Weights of a small transformer language model: capped logits, 651M tokens.
Each number is 128 + 32 x the weight over its row's rms, rounded and kept within 0 to 255. Layers, rows and columns count from 0. The size above them is the row's rms in percent of the matrix's.

# layer 3 attention query, 768x512, rms 0.0371, rows 578-591, columns 0-255
size [ 87  90 104  99  96  91  94 100  96  79  91  97  84  85]
[[146 126 173 137 154 117 145 132 193  98 148 149 157 138 157 123  95 123 165 101 155  93 134 125  91 206 142 110 133 155 186 122  99 155 139 110 128  97 153  98 131 143 160 163  73 126 144 118 179 117 120 132 123 121 147 115  66 224 124  72 118 164 164 145 137 120 103 117  55  92  20 153 185 158 102 123 118  86  97 116 156 110 141  86 151 138  99 165 128 133 140  88 196 135 101 138 105  83 182 132 134 143 127  99 149 155 185 106  95  97 125 142 115 136 140 101  83 155 153 116 121 126 131 100 124 214 134 157 134 110 115 137 122  87  91 181  91 131 105 198 102  69 103 185 191 130 153 148 132 131 156  98 109 108  95 154  57 134 104 131 126 105 107 147 140 157 143 162  95 176 134 157 132 140 127  81 126 102 133 120  84  89 134 215  96 137 120  97  76 164 164 140 113 147 171 117 154 125 125  30 133 100 136 132 157  94 180 157 174 140  73 151  93 118  78  85 112 121 173  89 123 141 148 122 120 186 110  86  86 117 113  99 169 140 101 120 130 142 126  63 151 114  82 150  76  71 165  96 184  67 190  95 136 114 177 138]
 [ 81 132 155 117 105 107  95 167 221 121 108 160 116 161 153 123 147 154 188 117 149  88  87 157 147 183 120 117 136 161 143 125 138  70 134 107 102 159 180  50 144 115  91 106  96 103 113 128 184  76  64 153 155 132 135 134 126 101 120 129 110 147  96 147 125 140 123 111 132  84 120 176 123 163 104 103 112 126 121 102  71  84 123 146 123  75 114 170 169 118 157 156 165 115 137 101 110 120 172 192 135 166 125 125 104 123 131 169 142 114 112 113 133 126 166 148 151 114 118 105  84 112 226 114 119 162  68 147 155 117 108 142 118  59  82 103 137 161 123 177  71 150 139 101 209 152 129 115 111  92 158 143 105  69 159 104  95 122 141  75  98  92 126 114 124 154 130 107 129 108 141 110  58  92 119  93 147 101 173  99  51 138 137  71  81 131 132 105 104 113 150 106 159 160  76 134 130 163 158  65 113 156 145 114 154 135 161 173 137 179  98 111 134 148 139  95 125 149 188 154 114  96  90 113 137 158  77 117 124 135 106  66 109  84 131 118 112 155 154 137 181 127 134 142 172  96 170 118 126  27 149 160 168 170 100 149]
 [122 103 151  45 137 191 163 101  86 140 121 108 117 137 164 163 131  80 138 118  98 145 193 156 127 164 149 160 160  85  92 114 139 121 139 132 180 139 105 148 128  57 154 128 142 168 128 130 122 113 172 127 113 198 186 122 119 140 136  78 147 146 127 117 111 152  71  88 108  53 103 118 150 125 134 154 140 166 143 133 139 149 222 148 172 134 126  70  95 141  98 125 159 113 147  78 186  69 105  92 190  77 100 180 106 166 183 110 161 126  94 166 163 114  89 104  91  98 120 153 183 136 139 137 163 104 121 122 168 115 155 153 138 169 145  48 137  86  71 134 125  84 205 117 102  73 197 162 165 161 144 155 134 119 145  90 128 134 150 117  91  89 153 163 134 121 141  91 141 126 139 140 182 129 118 144 109 153  89 122  83 152 159 166 144 161  98 194 107 140 122 108 174  97 208  94 107  98 163 116 132  97 101 143 118  69 142 105 111 172  79  91 106 106 192 217 136 114  91  98 134 170 151 149 111 138 105 117 107 150 118 116  89  86 119 119 133  96 155  94 137 146 139 173  75 151 153  79 121 134 168 138 169 128 188 125]
 [148 147 110 170 167 147 134 161 151 112 112 161 158 141 137  99 144  97 189 157 129  52 124 121 111  87 133  93 123 168 145 119  99 131 142  94  90 153 130 139  79 175 165 106 104 106 128 110 154 103 108 155 148  95 137 110 122 162 121  84 119 143  69  91 118 128 125 119 147 162 136 155 103 133  95 112 160  59 125 163 132  86 130 147 150 123 139 180 177 156 111 133 119 134  69 138 116 113 185 156  98 180 160 124 157 145 120 182 109 119 113 168 174 119 198 130 136 139 147 165  78 142 168 122 105 158 158 160 120 116 105 146  81  88  69 196 107 145 145 125 100 138 104 179 104 137 103  82 127 127 142 123 136 124  84 181 148 147 142 171 148 160 134  91 119 183  66 159  95 174 126 179 166 182 108  73 129  81  83 109 144 116  76 160 105 131  86  98  85  87 142 119 137 143 117 169 138 164 119  91 137 162 174 117 145 150 108 127 176 107 175 163 174 156 109 131  88 165 219 143 134 137  82  95 110 153 101 167 141 124 207 137 190 117  95 116  89 155 112 112 103 148 137 131  59 117 144 103 138  57 134 166  87  79 107 137]
 [101 138  74 106  47 123  96 129 133 127 133 127 126 130 137 128  88 152 133 102 145 140 201 154 180  77 152  68 112  68 157 151  72  61 141 135 109 178 127 160 108 113 122 110 125 143 152 151 131 113 121 126  67  83 148 114 187  96 106 147 131 114 120  86 116 176 118 167 143 162 189 101 133 113 157 196 144  94 141 114 143 124 134 133  89 112  82 112 131 123 165 138 129 151 158 146  84 179 164 151 120 156 139 144 121  94  74 125 149 106 146 147 121 144 161 198 152  80 118  94 147 108  62  97 118 104 114 113 100 132 134 128 174 135 170 126  71 154  80  93  84 152 135 145 139 150  88 153 162 147 144 116 134 181 216 169 195  80 140 161 162 183  98 111  86 141 122 156  90 101 166  66 108 159 145 165 120 100 146 188 129 160 117 105 146  84 142 117 174 155 118  94 100  97  69 150 134  74 158 193 130 167 119  94  71 105 147  85 103 156  73 128 130  99 122 123 118 138 120 182 118  51 135 127 129 120 119 131  92  75 198 124  99 152  86 207 136 142  59 119 118  94 125 116 218 162 138 117 110 154 103 109  88  92 147 112]
 [133  67 134  92 157 124 109 145  83 168 171 186 109  54 153 132  94  73 114 134  59 152 141 135 125  87 142 243 168  74  99 111 114 156 112 142 143  65 167 169 137 105 120 110 127 138 183 131  62 130 157 116  99 155 138 101  89 133 199 140 145 156 156 135 103 117 116 108 153 143 115  77 175 131 101 126 108 143 171 118  66 170 132 129 114 112 130  56  86 153 131 128  87 129 158 159 166 126 100 129 176  85 142 161 144 101 168  84 117 166 109 189 110  97  60 113 133 154  97 135 128 151  97 142 144  83 107 130 130  93 111 165 117 154 197 122 175 105 140 107 185 118 174 121 139 144 172 142 126 121  88 111 148 122 135  99 148 105 122 112 130 165 144 138 115  73  90 107 183 120 108 118 153 132 106 165 113 133  86 161 117 135 153  96 143 160 162 182 153 160 101 182 121  77 176  80  64  93 123 194 113 127 107 166  95 121 100 147  97 118  77  97 110 101 148 163 162 118  46 158 159 173 181 174  87 119 222 109 115 146 139 121  93 123 124 135 122  92 100 135  90 110 126 135 149 121  83 142 123 140 165 139 174 148 162 134]
 [189 173  82 163 158 152 151 154  43 150 102  94 114 129 125 137 152 141 161 133 131 105 122 204 162 154 156 100 184  12 141 156 115 106 118  90 218 122 151 175  60  72  99 123 115  83  75 170 202 148 118 140 125 126 138 112 134 136 109 146  93 135 183  60 120 120 117 112 130 134 199 121  72 127 108 137 133 101 121 153 115 158 140 117 169 101 154 113 156 117 128 157  41 141  55 130 112 110 132 123 105 133 146 151 159 123 111 108 167 146 132 134 149 114 130 161 125 174 140 123  66 148 138 122 130  80 125 131 121  80 156 118 164 155 136 146  87 157 112 149 138 139 142 164 126 126 105 153 145 107 127 108 111 117 116 169 166 151 104 152 110  88 100 155 143 172 130 129 118  73  69 183 114 178 157 138 148 160 111 149 119 133 164 136 139 151 118 150 150  75 150 112  77  93  84 148 114  93 155 181  58 118 120  89 157 120 143  76 128 138 159 147 118 162 186 129 105 148 127 122  81 138 115 115 112 127  87 181 144 145 106  86 165 174 107 163 199 120 113 138  88 128 121 144 123  92 108  94  64  70 173 136 162 105 119 131]
 [131 196 156 172  94 115  88 136 100 160 112 132 139 156 149  99 144  97  96 119 146 212  99 104 174 177  97 100 168 121 144 177 141  43 133 126 158  98 226 101 133 152 171 137 113  91 131 157 139 149 141  90 135 152 109 139 177  59 135 122 131 136 144 152 132 186 159 121 118 131 135 112 153 116 122 127 105 136  77 128  80 128  69 186 116  98 154 172 114 143 133 192 148 151 132 137 148 104 103 136  64 125 149 159  97 111  91 117 166 109 113 116  36 173 170 167 171 148 108 142 146 119 123 143  66 211 149 132 130 110 146 174 178 132 110 108 105 112 114 149 184 183 105 113 170 137 108 137 139 126  90 129 156  95 115 131 168  98  95 101 152  97 157 152 161 123  90 113 147  55 136 109 167  56  54 129  98 141 108  76 135 125 168 139 113 178  97 116 158 142 130 163  75 177 111 104 136 120  67 111 104 117 146 109 132 201 129 131  54  37 174  98  63 115 154 125 136 111  86 130 113 133 157 133 115 106 121 126 139 148 139 115 127 132  90 146 158  94 148  93 119 123 122 173 204  68 165 164 144 132 153 148 126 168  84  95]
 [126 161 179 140 122 161 139 166 140 158 140  98 148 149 146 131 101 114 106 121 122 251 149  80 131 166 120  93  99  83 180  80 158 115 107  92  81 141 123 147 132 169 144  94  96 137 113 103 122 192 133 124 131 108 136 152 138  97 167 113 190 133  97 109 120 172  94 145  85  96  85 152 119  89 126 137 162 211 111 155 116 121 145 172 135 136 168 193 156 124 130 170 159 101 121 118 136  93 172 179 143 193  59 110 139 151 127 142 154  78 127 107 123 115 184 104  95 148 173  83 133  99 119 122 113 126 134 205 119 124 107 137 154  69 102  90 104 110 124 123  39 133 143 126 101 105 175  89 127 129 124 176  83  82 120 136  45 128 116 115  58 155 125 150 150 120 127 140 148 147 145 138 101 131 128 122  99 147 141 125 172  75 164  87  79 172 147 108 121 164  83 150 152 190 110 170 148 235 148 104 166 156 111 155 116 122  81 109  72 147 127 129 156 139 106  72 122  91 114 177 111 134 124 100  95 156 164 112  98 137 107  96  94 110 128 138 130 126 126 141 116 136 135 108 154 165 205 132 196 148  96 167  92 122 142 116]
 [131 117 170 137 112 151 127 103 136 114 148  98 147 167 165 150 136 118 146 107 162 107 146 176 121 217 125 109  81 154 162 122 150 110 136  96 157  76  86  81 110 113 128 156 149 144 126 158 124 147 148 164  89 106 147  86 134 196 179  87 131 132 134  64 114 124  59 173 107  84  73 155 161 153 162 135 153 114  91  87 189 106 163 137 139 177 149 137 153 195 161 115 165 130  39 129  60  68 159 128 119  93 203  96 173 134 134 152 124 153 166 164 178  91 139 116 144 109 166 103 155 161 177 142 114 140 174 174 155 119  98  83  53 120 127 137 115 116  88 168 164 128 193 108 122 154 156  83 133 162 135 176  75 144  91 158 153 139 136 123 170 167 123 148 179 191 109 156 136 176 122 180 149 161 112  91 137  82 116 127 169  75 110 172  71 120 111 155 113 151 155  79 109 159 129 159 131 184 201 115 153 113 163 168 111 140 108 139  98 168  42 181 136 111 139 170  95  82 210 100 124 103  83  62 156 162  82  70  81 157 109 113 153 110 147 108 114 121 100 104  99 131 140 133  83  87 164  57 164  96 162 141 111 103 171 109]
 [109 187 164 212 194 161 118 133 144 170 145 114 155 119 211  86 145 133 125 111 169  88 139 148 139 171 108 119 149  56 154 169 127 185 138 168 111 142 103 145 137  93 164  95 145 166 104  98 103 117 157 115 182 132 163 150 125 209 160 138 123 159 125  90 155  97  96 156  77 172  76 105 121  69 190 152 124 160 141 119  60 104 122 124 122 231  70 157 118 174 109 165 110 190 142  95 147 119 146 111 173 120 116  86 101 166 141 111 113 139 157 140 125 108  49 120 162 148 138 114  99 116  78 118 129  74 159 146 118  68 123 128 137 104  74 131 140 135 111 143 175 121 121 168 112 102 120 141 134  65 112 146 137 174  99 151  98  44 168 114 128 121 119 109 182 154 167 153 131 182 123 189 101 187 174 113 146 123 118 168 189 109 136 111 131 165 133 171 115 131 134 154 174 113 132 138 115 133 158  67 160 138 198 111 100 193 141  93 113 142 135 181  91 156 114 102 110 126 188 109 142 144  84 137  93 128 186 102 124 139  54 102 123 102 129 145 153 103 170 128 173 107  86  92  98 138 114 101 154 115 155 111 121  89 111  98]
 [125 118 252 189 126 138 182 108 166 110 121 130  97 129 130 135 128 154 119 162 139 104 120  91 105 186 120 122 150 117 148 169 157 203 123 110 184  90 105 118 123 105 145 153 142  97 170  79 134 198 101 207 126 109 181 144  54 144 167  75 121 163 138 176 115  93  97 113 140 113  58 133 151 158 180  98 159 118 113 148 195 115 126 129 123 160 122 125 122 170 134  80 169 112 119 138 105 109 114 122 143 156 152  99 162 112 182 103 134 106 105 143 129 125 192  91 123 162  82 140 105  98 139 157 142 119 123  91 142 149 110 143 110 138 109 154  97 103 143 129 141 169 136 114 138 123 166  78 187 112 125 148  94 129 109 146  92 151  52 139 179  88 123 146 157  85 145 154 120 179 127 160 151 125  42 144 137 111 105  63 131  90 112 144 110 149 143 136 124 158 185 146 104 124 226 168 160 181 140 112 136  89 125 122 160 129 121 139 132 109 147 161 125 136 102 159 164  69 166  50 165 168 104  65 126 119 141 124 111 152 115 134 158 111 110  86 118  91 133  56 129 128 156 108  51 104 153 130 132 107 118 102 125 151 123  95]
 [116 137 139 156 100 128 166 136 169 104 125 127 168 154 121 113 100 158 121 151 165 148 143  88 137 141 139 125  91 141 121  99 170 108 136 111 110 181 204 106 132 188 160 111  92 157 125 130 176 151  90 194 135 146 132 165 138  99 133 134 102 123 129  80  99 147 179 146  96 104 163 152 129 124 140  73 147 161  72 102 115 108  89 154  42  99 105 170 171 102 155  99 187 136 181 146 111 166 184  99  98 197  99 118 106  69 105 120 123  93 146  93 147 116 164 117 172 156 145 100 148  55 181 104 107 172 159 160 160 172 135 128 127  90  79 151  92 149 127 106  91 139 146 144 187 134 112 104 129 120 131 174 116 108 151 120 106 112 139 117  81 119 135 118 162 123 166 161 114 143 165 129 109  96 114 158  89 130 134 149 139 106 105 120  67 110 169  95 116 140 117 121 129 160  93 147 162 157 124 142 142 131 135 117 112 111 152 147  95 164 151 123 166 114  91  92 121 103 102 185 124 102  93  70 107 155 110 149 103 111 197  94 139 110 116 157  96 137  95 147 134  89 112 119 206 169 183 140  66 105  65 156  97 137 155 147]
 [130 129 172 157 127 113 110 153 109 124 140 172 134 155 101 105 138 109 114 151 122 178 105  87 170 139 116 103 160  68 179 118 146 144 117 165 124 158 177 110 112 206 107 110 102 120 152 196 147 169  62 180 140 134 113 114 117  62 168  98 136 111 131 137 103 162 210 125 113 106 141 132 167 113 150 111 119 154  82 138 171 138  97 171  51 117 130 221 166 133 132 130 169  91 186  98 135 162 114 129 144 204  93 162 122  87  75 148 155  97 124 110 105 120 221 151 115 134 150  88 155  90 165 146 111 177 189 137 134 118 139 147 169  83  98 148  93 148 164 110 102 115 139 125 128 111  89 116  75 150 112 122  85  59 161 107 117 122 160 156  96 116  60 106  86  96 121 106 116 129 143 111 125 106 127 125 114  96 150 134 108 154  75  80 133 161 133  82 136 177 153 163 140 164 162 109 156 158 129 100 140 122 119 113 136  95 129 140 106 107 207  55 124 156  68  23 150 123  89 165 102  72 158  91 111 142 119 171 145 114 186 120 140 134  99 151 110 146 103 134 125 116 115 124 131 140 174 211 112 126 114 139 123 149  70 124]]
# layer 3 attention key, 768x512, rms 0.0349, rows 578-590, columns 0-255
size [105  92  95  98  96 103  97  98  97 100 123 102 102]
[[138 118 156  98 155 159  90 131 132 158 115 162 153  87 121 134 129 210 129 132 162 152 157 138 113 214 119 121  97 116 125 124  94  37 103  85 169 189 179  95 190 122 133 108 131  92 112 134 167 125 105 167 175 132 195 141  99 129 126 163  74 121 125 114 128 172 178 109  17  90  93 148 134 122 126 124  66  95 136 120  85 115 198 154  91  75  73 152 176 113 155  91  77 141 122 118 124 134 136  94 130 155 155 156 106 139 109 100 116 150 125 114  51 113 163 151 153  77 139 120 173 111 144 116 117  97 164 164 113 140 144 106 124 155 111  98 121 161 103 117  82 122  98 184 158 147 126 160 144 145 147 164  50  62 134  96 101 144 126 115 107 112 157 132 157 154 181 116 130 106 101 165  87 148  56 112  79 114 144 153 144  92  92  92  97 112 187 114 145 138 189 120 114 180 126 103 154 187 117 153 165 128 163 175 111 114 177  97  97  99  71 102  92 100  80  91  68 159  98 139 184 155 146 125 159 171 113 147 100 103  60 100 153 151  87 185 145 122 167  69 131 111 150 115 175 119 134 110 129 137 114  91 131 122 134 175]
 [171 197 119 105 162 117 148  90  82 141 140 111 182 142 163  98 132 158 107 165 154 110 106 154  55 137  34 175 117 149  45 111 169 124 140 130 201 136 121 131 135 194 107 138 140 169 149 113 119  98 116 118  82  32  93 121  75 126 143 144  98 124 116  99 126  97 183 102  81 120  96 138 140 156 141 172 115 108 129 144 100  85 138 117 153 112  77 135 100 111 117 117  85 150 159 162 112 143 194  78 166 149 160 163 120 130  95 208 162 108 103 183 177 122 182 128 107 107 112 118 106 144 107 118 130 109 180  93 146 130  71  94  87 243 137 100 115  50 103 121 179 190 129 134 129 214  49 129 146  78 110 164  60 141 141 154 136 115 133 138  84 193 130 152 141  95 118 185  95 149 121 142 121  60  94 164 101 130 133 114 106 162 109 166 111  95 167  90  72  85 123 119  92  93 152 150 149 115 113 132 126 105 102 117 139  88 160 123  89  79 151 146 118  81 153 135 164  86 118 135 152 131 110 164  94 141 108  83 104 115 146  95 158 161 107 131 106 134 171 117 144 122  96 125  75 137 123 110 134 101 107 132  48 114 123 132]
 [ 90 132 133 157 108  85 106 137  95 125 110 112 116 144 156 155 132 106 157 176 104 119 133 152 127 100 111 118 147 214 122 154 104 127 140 139 133 152 109  75 194 172 133 140 149  81 202 102  36 175  61 140 155  96  93 137 139  94 142 123 136 122 161 204 150  92 166 159 140 180 113 117 130 124 158  68 133  76  91 141 124  94 116 111 105 135 108 143 115 152 133 165 108 123 129 110  41 172 127 121  83 134 110 109 218 117 152 115 109 124 114 104 106 120 132 153 156 129 145 103  88 164 160 140 148 149 133 138 134 202  96 123 108 112 105 134 128 132 165 132  70 161 127 146 121 119  95  81 108 114 150 164 158 139 117 163  65 147 123 136 128  71  88 170 156 113 140 140 137 171 135 145  71  66 155 123 131  82 133  68 138  98  95 114 134 139  91 149 181 105 163 127 120 200 139 137 136 137 120 170 122 129 189 153 155  98 113 156 109 196  92 132 131 140 143 105 143 139 127 136 127 143  79 131 117  81 107 162 138 112 145 162 135 158  78 173 144 118 129 104 157 125  87 125 176 134 131 120 112 150 143 146  82 123 130  99]
 [ 60  48 147 116 133 187 101  91 130 161 119 175 128 159 136 126 120 157 143 139 163  84  92 117 111 148 103  91 123  79 195  98 136 138 133 111 135 147 120 105 193 102 146 112 171 145 145 135 160 142 150 106 163 113 160 117 117 139 123 154 126 180 108  90 183 155 175 137 149 170 107 119 147 103  26 109  94 133 134 172 124  73 163 130 123 158 107 104 166 146 138 113 154 126  82 100 144  84  94 106 168 141 138 155 142 134 135 119 118 115 147 177 103  96 145 179 111 107 145 140 138 149 170 160 105 121 117 127 109 100 108 154 106 120 106 131 142  69 112 118 102 104 182 129 116 137 107 162 159 180 168 132  73 104 139 175  86 139 124  98 162 192 170 160 119 157 166 100  80 169 125 160  57 151 106 104  87 144 145 146 111 105 103 137 187  97 131 121 145 190 137 149 114 149 118 163 131 134 134  56 158 148 182 132 145 112 173 109 149 129 118 133 157 130  52  63 117 147 125 131 139 122 203 136 161 142 142  97 106 122 101 105 128 125 181  95 149 122 232 118  99 127 188 158 187 119 145 116 155 171 107  71 145 153 156 170]
 [133 143 124 120 142 151 126  75 154 146 150 109 181 186 159 146 164 142 139  87 164 110 100 139 139 143 125 107  79  83 156  85  76 101 146 123 142  85 142 131 140 115  95  94 137 101 185 112 192 155 124 115 164 143  87  65 119 137 136 136 123 134 124 148 100 125 112 108 146 154  96 118 102 114 123  89  47 121 153 184 180 150  94 178 223  90 152 152 110 130 158 124 122 161 116 158 117 115 134  82 113 172 126 148 143 131 145 103 122 156 138 125 162 132 180 113 128 144  93  97  67  64 127 133 150  75 213 101 121  92 174  94 114 111 141 162 105 120  85  60 139 168 171  99 107  87 106 130 143  67 110 152 136 124 136 185 153 135 164  92 109 145 136 153  60 131 131 137 166  87 147 163  95 144 110 178 124 139 140 161 171 145 151 169 127 163 155 131 196 186 148 111 143 105  71 148 116  77 177 119 137  95 136  97 112 130 129 231 142  67  79 145 160 125 133 128 106 107 148  96 187 160  96 130 156 153 194 135 133 149 157 113 156 138  91 141 140 116  87 152 112  60 116 125 165 164 156  96 115 135  69  97 155 116 149 164]
 [203 204 114 142  76  78 175 144 115  67 137  86 128 168 109 126 104 102 138  93 147 135 147 145 160  69 128 125 114 198 127 119 185 111 166 167 108  53  82 112  76 161 168 130  95 177 150 142  39  97  86  94 105 166  73 146 166 122 133 114 130 175 141 165  69 134 162 148 144  61 103 120 110 122 167 145 149 106 110  84 166 149 105 149 123 146 102 142 178 121 120 189 119 165 208 119 104 109 160 131  73 132 123  86 117 106 110 157 115  95 151 113 147  97 103  88 195 171 147 134 103 156  85 146 109 188 109 152 166  64 156 104 123 111  99 172 105 167 122 141 112  82 133 125 140  99 132  88  87  81 148 143 152 117 122 117 117 147 142 142 135 108 135 139 168 106 172 134 130 141 138 131 135 153 149  97 142 120 143 132 153 147 202 131 108  99 152 124  94 142 101 152 124  96 108 101 104 136 142 147  63 156  99  87  61 147  77 139 121 154 138 106 175 172 109 117 170 107 167  75 141  81  90 108 143 102 123 165 128 134 152 210 175 148 107  91 154 106  85 152 140 113 112 112  65 120 124 147 142 127 163 141 107 159 116  61]
 [ 87  83 106 121 131  52  96  98 118 184 117 128  84  39 107  69  95 146 120  84 135 138  38 116  74 175  69 133 127 108 129 116  87  75 134  79 146 130 106 138  98 110 118 145 124 137 113 133 145 156 129 112 151 126 115  98 161  71 114 162 130 159 140 106 114 132 114 137 153 167 162 106 125  99  85 188 121 129 100 120 118  97 179  88 133 141 165 135 177 108  26 132 140 162 129 101  86 154  74 109 106 162 184 103 135 159 119 151  88 154 185 149 120 101 142  93 124 115 104  83 206 129 134 162 136 102 180 144  54 161 159 166 186  66 151 148 142 146 198  95 105 115 138 142 132 123 201 171 134 163 147 120 101 114 153 169 137 133 119 106 143 184 149 105 105 106 109  97 138 162 164 140 100 126  58 152 135 128 149 145 170 172 100  91 128 142 147 139  88 106 112 101 190 164 121 126 136 154 108 153 146 135 142 117 128 138 129 143 125  89 114 189 131  73  48 143  86 142 148 174 132 126  86 110 133 144 187 155 190 104 154  85 154 130 173 128  81 136  63 100 103 131 139  95  87 185 149 157 154 161  78  51 141 137 130 139]
 [147 104 146 136 113  84 174 140 107  81 157 179 132 120  91 108  99 105 125 129 127  89 158 118 150 109 179 107 146 172 115  95 144 143 111 190 168 110 134 142  82 183 190 116 136 204 121 194 103  45  97 156  77 153  77 166  88 107 124  99 118 134  70 166 116 121 158 106 182  21  96 107  63 180 103 125 141 146 149  91 159 130 106 122 118 165 132  89 161 177 140 137 124 158 209 126 135  94 163 155 157  53 141 159  99 127 147 154 130 128  89 175 168 144  76  58 104 119 160 174 153 133 139 183 121 210 100 128 120 112 131 143 121 195  99 156 174 101 150 131 174  98  95 117 101 146 164 140 111 103  82 153 145 110 149 128 150 183 100 140 121 164 113  80 135 132  80  87 151 163 125 179 169 127 137 123 186 106 147 123 107 171 148 130 169 106 148 119  69 131 144  85 139 111 121 133 145 125 104 172  81 139  61 117 104  97 139  87 126 119 162 159 157  91  76 160 190  83 179  93 159  81 126 108 167 126 113 130 171  78 161 131 153 106 164 107  66 151 108 125 128 146 159  77  88 125  90  88 150 129 161 162 153 128 112  84]
 [131 119  59 107  78 127 136 166 137 131 149 106 135 150 131 101 128  73 126 120  99  96 143 157 135 145  91 115  79 130 124 165 167 153  72 163 166  88 115  52 118 145 146 159 131 125 175 128 165 166 121 109 110 166 157 138 155 166 140 128  84 136  93 168  94 171 142 100  88 158 117  99 113 154 114 171 153 166 139 129 142  86 105 143 122 116 139 117 136  79 186 134 100 196  88 166 154 126 135  84  25 111 136  84 117 150 143 105 131  89 145 141  78 132 102 109 193 128 103 164 149  73 143  85 109 133  69 132 136 136 161 124  72 184 130 177 129 121  30 120 123  88 135 167 146 189 113 216 197  95 182 180 169  92 159 122 186 137 118 147 155 101 112 194 148 139 173 180 112 147 155 153 148  82 147 120 105 155 119 110 100 105 102 112 145 116 131 122 191 121 103 114 102 150  56  64 130 102 154 108 130 136 115 106 136 105 152 108  83 161 119  74 133 125 125 159 115 107 124 100 120 138 143 176 127 129  88 103  76 163 118 115 138 163 175 194 134 114  86 131 127 120 126 120 196 119 111 111 121 168 141  67 129 129 161 135]
 [111 124 129 132 129 134 133 103  95 140 113  96 151 119 125 145 148 166 139 128 166  78 119 115 102 108 142 174 135  89 119 129 131 158 129  50 122 115 144 171 198 100 112 132 150 114 141  79 157 195  91 102 186  68 213  94 132 192 107 137 157 158 133 108 173  74 148  95 130 188 155 172 110 134 119 106 136  69 112 139 127 144 126 134 129 119 117  98 115 115 134  90 156 140 102  93 110 169 137  67 150 131 144 103 143 122  72 115  63 190 140 117 158 124 159 103 142 157  92 163 116 125 141 115 151  86 153 119 112 141 162 136 104 101  79 104 120 111 139  80 106 130 121 163 139  82  46 123 116 102 190 126  83 124  88 120 102 134 136 113 105  94 150 134 137 129 137 122  58  72 114 123  77  99  86 129  64 128 141 130  92  98 145  86 102 159  93 159 132 159 179 111 127 187 103 171 160  98 174 121 161 108 214 115 162 141 122 109 149 118 122 173 176  80 144 149  85 145 173 124 106 204 107  68 149 151 192 151 146 134 128  99 128 102 126 138 109 156 113 123 105 124 164 135  94 105 129 169 152  96  22 137 119 133 154 251]
 [166 161 162 115 112 150 118 112 115 143 121 184 143 183 114 136  87  78 199 140 134 113 191 162 104 102 127 135 100 138 139 171 107  95 155 103 106 145 165 178 111 105 135 180  41 147 150  70 176 154 111 164 129 149 164 102 188 142 147 139 150 161 155 120 107 125 125  90 120 107 161 187 140 120 132 132 131 130 130 137 122 138 124 163 165 165 136 123 179 121 128 106 113 148 154  89 146  57 154 168 128 110  75 168  93 120 151  94 110  89 180 154 101 109 110 110 159 155 168 187 175 151 104 127  93 104 119 225 142  55 157 162 162  80 116 125  63 132  89 160 187  73 159 137 143  86 172 153  75 175 114 137  95  99 145 157 133  85 124 110 131 105 151 152 142 161 140  79 142 110  79 130 198  62 133  77  99 116 101 213 184 110 173 170  97 110  95 160 164 156 121 160 165 125 109 108 114 169 116 130 111  97 142 152  27 145 102 103 111 143 125 106 155 129 129 126 106  51 140 148 118  88 120 118  91 184  65 119  88  84 118 105  92  93 138 123 160 154 135 125 149 102 132 180 166 109 174 100 133 114 116 180 123 141 145 137]
 [143 136 115 133 101 181 146  95 162 101 113  92 132 131  99 103 148  68 102 140 137 126 193 188 112 132 150 127 125 125 182 176 106 106 120 144 124 163 139 126 186 120 145 117 127 145  94 181 115 143 113 137  70 139 142 166 123 121 130 155 133  96 130 163 151 193 174 104  96 148 152 166  82 132 176  88 157 132 121  38 148 143 128 127  91 154 111 156 161 150 150  86  97 151 129 167 150 151 106 110 137 143  77  87  82 121 123 139 135 118 136  89 107  88 104 139 161 143 128 165 182 100 119  67 115 139 110 163 120 154 167 135 184  68 119 136 127 145 107 133 154  69  59 150 112  96  94 152 127 144 192 107 149 136  79 115 181 133 117 113  90  55 149 164 144 172 158 148  99 135 161 121 116 162  98  95 100 123 137 132 109 112  96 103  94 140  97  84 154 136  83 173 116 158 157 132 130  95 110 138 158 135 141 156 148 161  88 159 143 142 111  89 125  91 125 117  79 117 101 143  38 112  81 171 124 141 140 171  92 145 122 145 116 139 170 152 147 185 137 110 131 115 135 171 187 168  80 111 166 136 155  81 255  96 166 179]
 [149 179 151 116 143 183 147 152 138 138 151 121 195 119 138  98  70 154 190 159 105 102 155 173 104 151 139 111 129 111 124 105 157  85 121  63 112 104 115 104 142  78 183 144 120 158 165  87 164 122 142 111 136 123 130 114 144 145 156 127  98 153 147 168 102 123 105  75  90 182 151 114 137 103 111 105 139 111  98  74 114 101 145 109 132 150 145  83 145 139 122 139 153 175 153 137 153  94 148 117 153 185 178 148 117 130 139 116 107 158 190 165 164 155 138 157 131 164  94 126 130 104 104 119 141 108 108 119 161 112 205 164 112 175  54 107  85  92 125 129 183 121 155 194 192 161 147 168 173 132 191 164 175 129 107 110 109 133 127 124 160 123 169 137 159 107 132 109  98 149 135 132 120  90 113 118 125 129 170 141 114 146  85 147  88 127 124 126 151 146  98 127 138 124  65 100 132  93 134  91 191 170 148 161  64 109 152 173 153 118 104 170 130 115  79 112  95 114 177  85  96 116  97 121 162 158 123  96  61 174  94  70 109  63 160 170 133 135 156 109  86  73 130 133 126 106  95 148  99 135 127 111 160 190 149 171]]